From a checkpoint of a small transformer trained on Wikipedia: 13 layers, width 192.
Each number is 50 + 10 x the weight over the matrix's rms, rounded and kept within 0 to 99. Layers, rows and columns count from 0.

# layer 9 attention output (transposed), 192x192, rms 0.138, rows 39-42,103-106,167-170, columns 0-95
35 41 63 14 53 40 85 50 48 45 62 45 51 49 47 60 46 64 44 55 71 47 45 44 62 59 63 24 46 49 75 48 78 49 56 63 37 42 43 61 42 67 59 42 38 47 44 57 64 33 66 48 29 45 39 55 60 54 44 53 57 33 53 48 34 50 39 52 65 55 49 38 60 49 52 50 54 37 44 54 29 63 46 60 54 57 34 38 48 52 44 35 53 73 63 74
36 60 52 49 54 65 39 43 47 64 49 41 45 56 51 41 64 61 44 53 51 53 45 43 49 59 57 31 49 54 63 48 33 52 62 55 31 36 55 48 33 56 44 39 55 50 40 36 51 53 52 58 51 55 40 54 42 46 47 55 55 32 57 58 39 41 55 47 47 55 73 56 48 41 46 63 48 72 47 52 38 62 33 36 47 37 50 50 52 45 53 60 65 47 63 49
67 44 55 36 48 77 36 80 45 39 43 59 38 32 46 59 49 47 55 59 51 43 58 55 45 64 46 46 45 55 59 62 47 35 69 46 65 65 49 43 41 52 67 30 49 62 56 67 45 57 54 54 39 51 45 44 36 50 58 50 56 46 45 62 60 59 53 44 49 73 59 56 62 41 66 53 68 77 43 46 68 53 56 50 48 50 44 33 45 46 61 44 39 45 66 45
67 48 54 64 60 63 43 67 27 46 39 46 50 45 54 62 38 58 37 44 46 46 52 53 43 60 42 63 64 54 32 61 51 48 58 57 57 49 23 36 62 60 58 62 42 59 48 38 56 49 48 63 66 56 56 42 54 57 54 46 39 28 55 49 55 49 67 44 53 43 51 61 35 29 53 43 62 38 54 50 37 46 73 60 67 49 62 63 55 48 60 45 61 53 42 47
30 54 42 52 46 41 56 56 27 51 55 42 55 60 52 40 50 37 62 44 48 63 75 44 52 52 41 50 50 32 47 57 54 66 56 42 44 55 56 39 32 32 53 56 62 46 39 43 66 50 53 53 45 42 42 45 57 58 48 48 49 63 49 58 49 41 57 53 39 56 70 60 31 51 39 53 49 49 36 52 58 55 48 39 29 36 50 43 64 51 44 51 51 46 56 38
46 52 66 33 30 46 47 49 63 33 63 44 62 44 32 47 46 43 50 38 54 57 25 64 65 53 69 51 40 58 39 63 57 68 41 63 54 33 43 40 55 57 59 53 55 18 55 33 43 59 46 43 41 67 56 43 33 49 56 44 43 44 41 57 66 53 62 45 36 39 45 60 52 51 57 63 25 40 53 48 57 47 60 42 43 56 46 37 46 50 31 32 65 42 51 70
48 54 63 24 41 44 51 39 33 46 42 28 31 53 64 63 61 43 49 68 53 41 34 51 51 46 51 29 45 80 69 44 54 30 51 50 41 49 34 49 67 57 32 60 70 57 56 56 69 53 68 51 47 46 52 48 50 68 48 44 60 44 60 40 43 48 49 52 43 50 34 63 49 55 57 61 56 42 54 65 64 53 41 58 46 51 64 68 51 49 44 65 78 57 56 40
47 48 67 85 45 43 67 47 64 46 44 48 50 62 70 43 36 34 59 38 58 50 36 35 57 57 27 55 56 56 38 50 42 57 55 60 28 63 62 57 15 53 48 42 41 49 42 57 60 60 56 46 54 59 62 64 61 43 57 45 36 59 54 53 43 62 52 46 58 58 49 43 42 56 52 37 34 29 44 53 60 47 40 43 28 39 41 57 42 50 47 59 51 57 31 49
40 46 51 03 42 53 41 33 52 47 53 56 49 35 59 48 44 33 53 63 50 41 46 54 58 45 60 59 49 66 55 61 47 33 39 60 49 40 41 50 65 49 52 59 44 39 54 46 42 45 48 55 68 58 56 53 38 46 56 41 43 71 49 37 50 42 37 50 67 56 45 49 58 40 43 52 43 24 59 74 42 53 51 37 61 66 51 48 50 60 62 55 53 54 62 49
53 46 18 32 47 46 47 52 51 48 48 47 63 58 49 52 35 51 59 36 50 41 40 58 43 55 45 65 51 46 43 45 54 52 50 41 64 53 53 44 50 42 54 55 38 56 52 52 41 44 49 42 44 58 56 38 47 37 38 56 45 41 50 52 53 63 59 43 42 44 45 47 54 57 37 42 48 35 44 66 37 42 60 65 59 41 37 53 50 57 65 59 41 34 38 51
41 59 23 07 43 34 53 46 38 45 64 51 46 71 63 40 39 73 51 43 34 55 44 59 58 61 45 45 40 68 46 51 55 42 42 55 56 51 47 39 41 52 51 51 47 40 59 53 57 54 48 57 45 46 26 55 66 40 42 53 49 38 42 38 42 42 43 50 27 40 49 57 54 65 48 27 55 49 65 30 49 60 39 43 43 47 47 45 61 44 54 56 51 46 52 56
76 59 42 89 45 37 40 58 53 47 37 44 47 51 43 45 45 54 52 54 56 53 47 59 58 56 44 57 51 42 52 50 54 54 35 54 56 52 46 60 51 55 41 62 57 63 52 36 49 47 52 45 32 41 54 50 51 40 34 42 65 62 51 50 39 57 59 68 56 36 57 56 64 48 45 36 34 40 50 57 48 53 52 55 35 54 50 62 46 34 48 51 43 47 32 60
# layer 9 attention value, 64x192, rms 0.09, rows 40-42, columns 0-95
55 46 50 37 41 50 44 43 61 51 51 41 48 43 51 44 32 48 52 45 45 41 44 45 33 53 68 49 55 53 35 41 60 57 61 65 71 32 41 53 48 48 49 47 45 43 44 24 55 47 51 47 54 55 60 44 37 25 49 54 56 39 45 49 54 41 56 47 36 52 59 58 43 55 30 40 33 45 48 54 42 40 49 45 57 49 51 52 43 59 54 48 51 48 64 64
42 40 34 33 59 30 46 54 34 30 58 46 55 56 54 51 51 56 39 62 51 49 52 52 39 51 39 41 43 83 60 49 48 39 67 44 77 62 46 62 53 51 54 46 58 52 65 62 74 61 59 66 41 56 50 57 51 52 46 47 54 46 32 45 43 50 52 50 49 66 44 55 66 57 63 37 68 63 30 39 61 52 32 54 46 46 62 47 56 51 54 48 46 48 52 35
49 40 53 52 46 64 54 67 58 53 41 39 64 40 53 41 53 49 41 47 60 52 40 58 49 51 32 67 69 45 32 55 55 38 57 53 40 50 47 60 59 49 43 57 51 53 43 38 69 66 69 43 52 53 60 50 52 50 47 49 45 59 54 36 50 63 56 59 58 47 55 61 46 38 51 40 54 14 49 49 68 61 59 59 22 65 55 59 53 37 47 51 39 54 41 63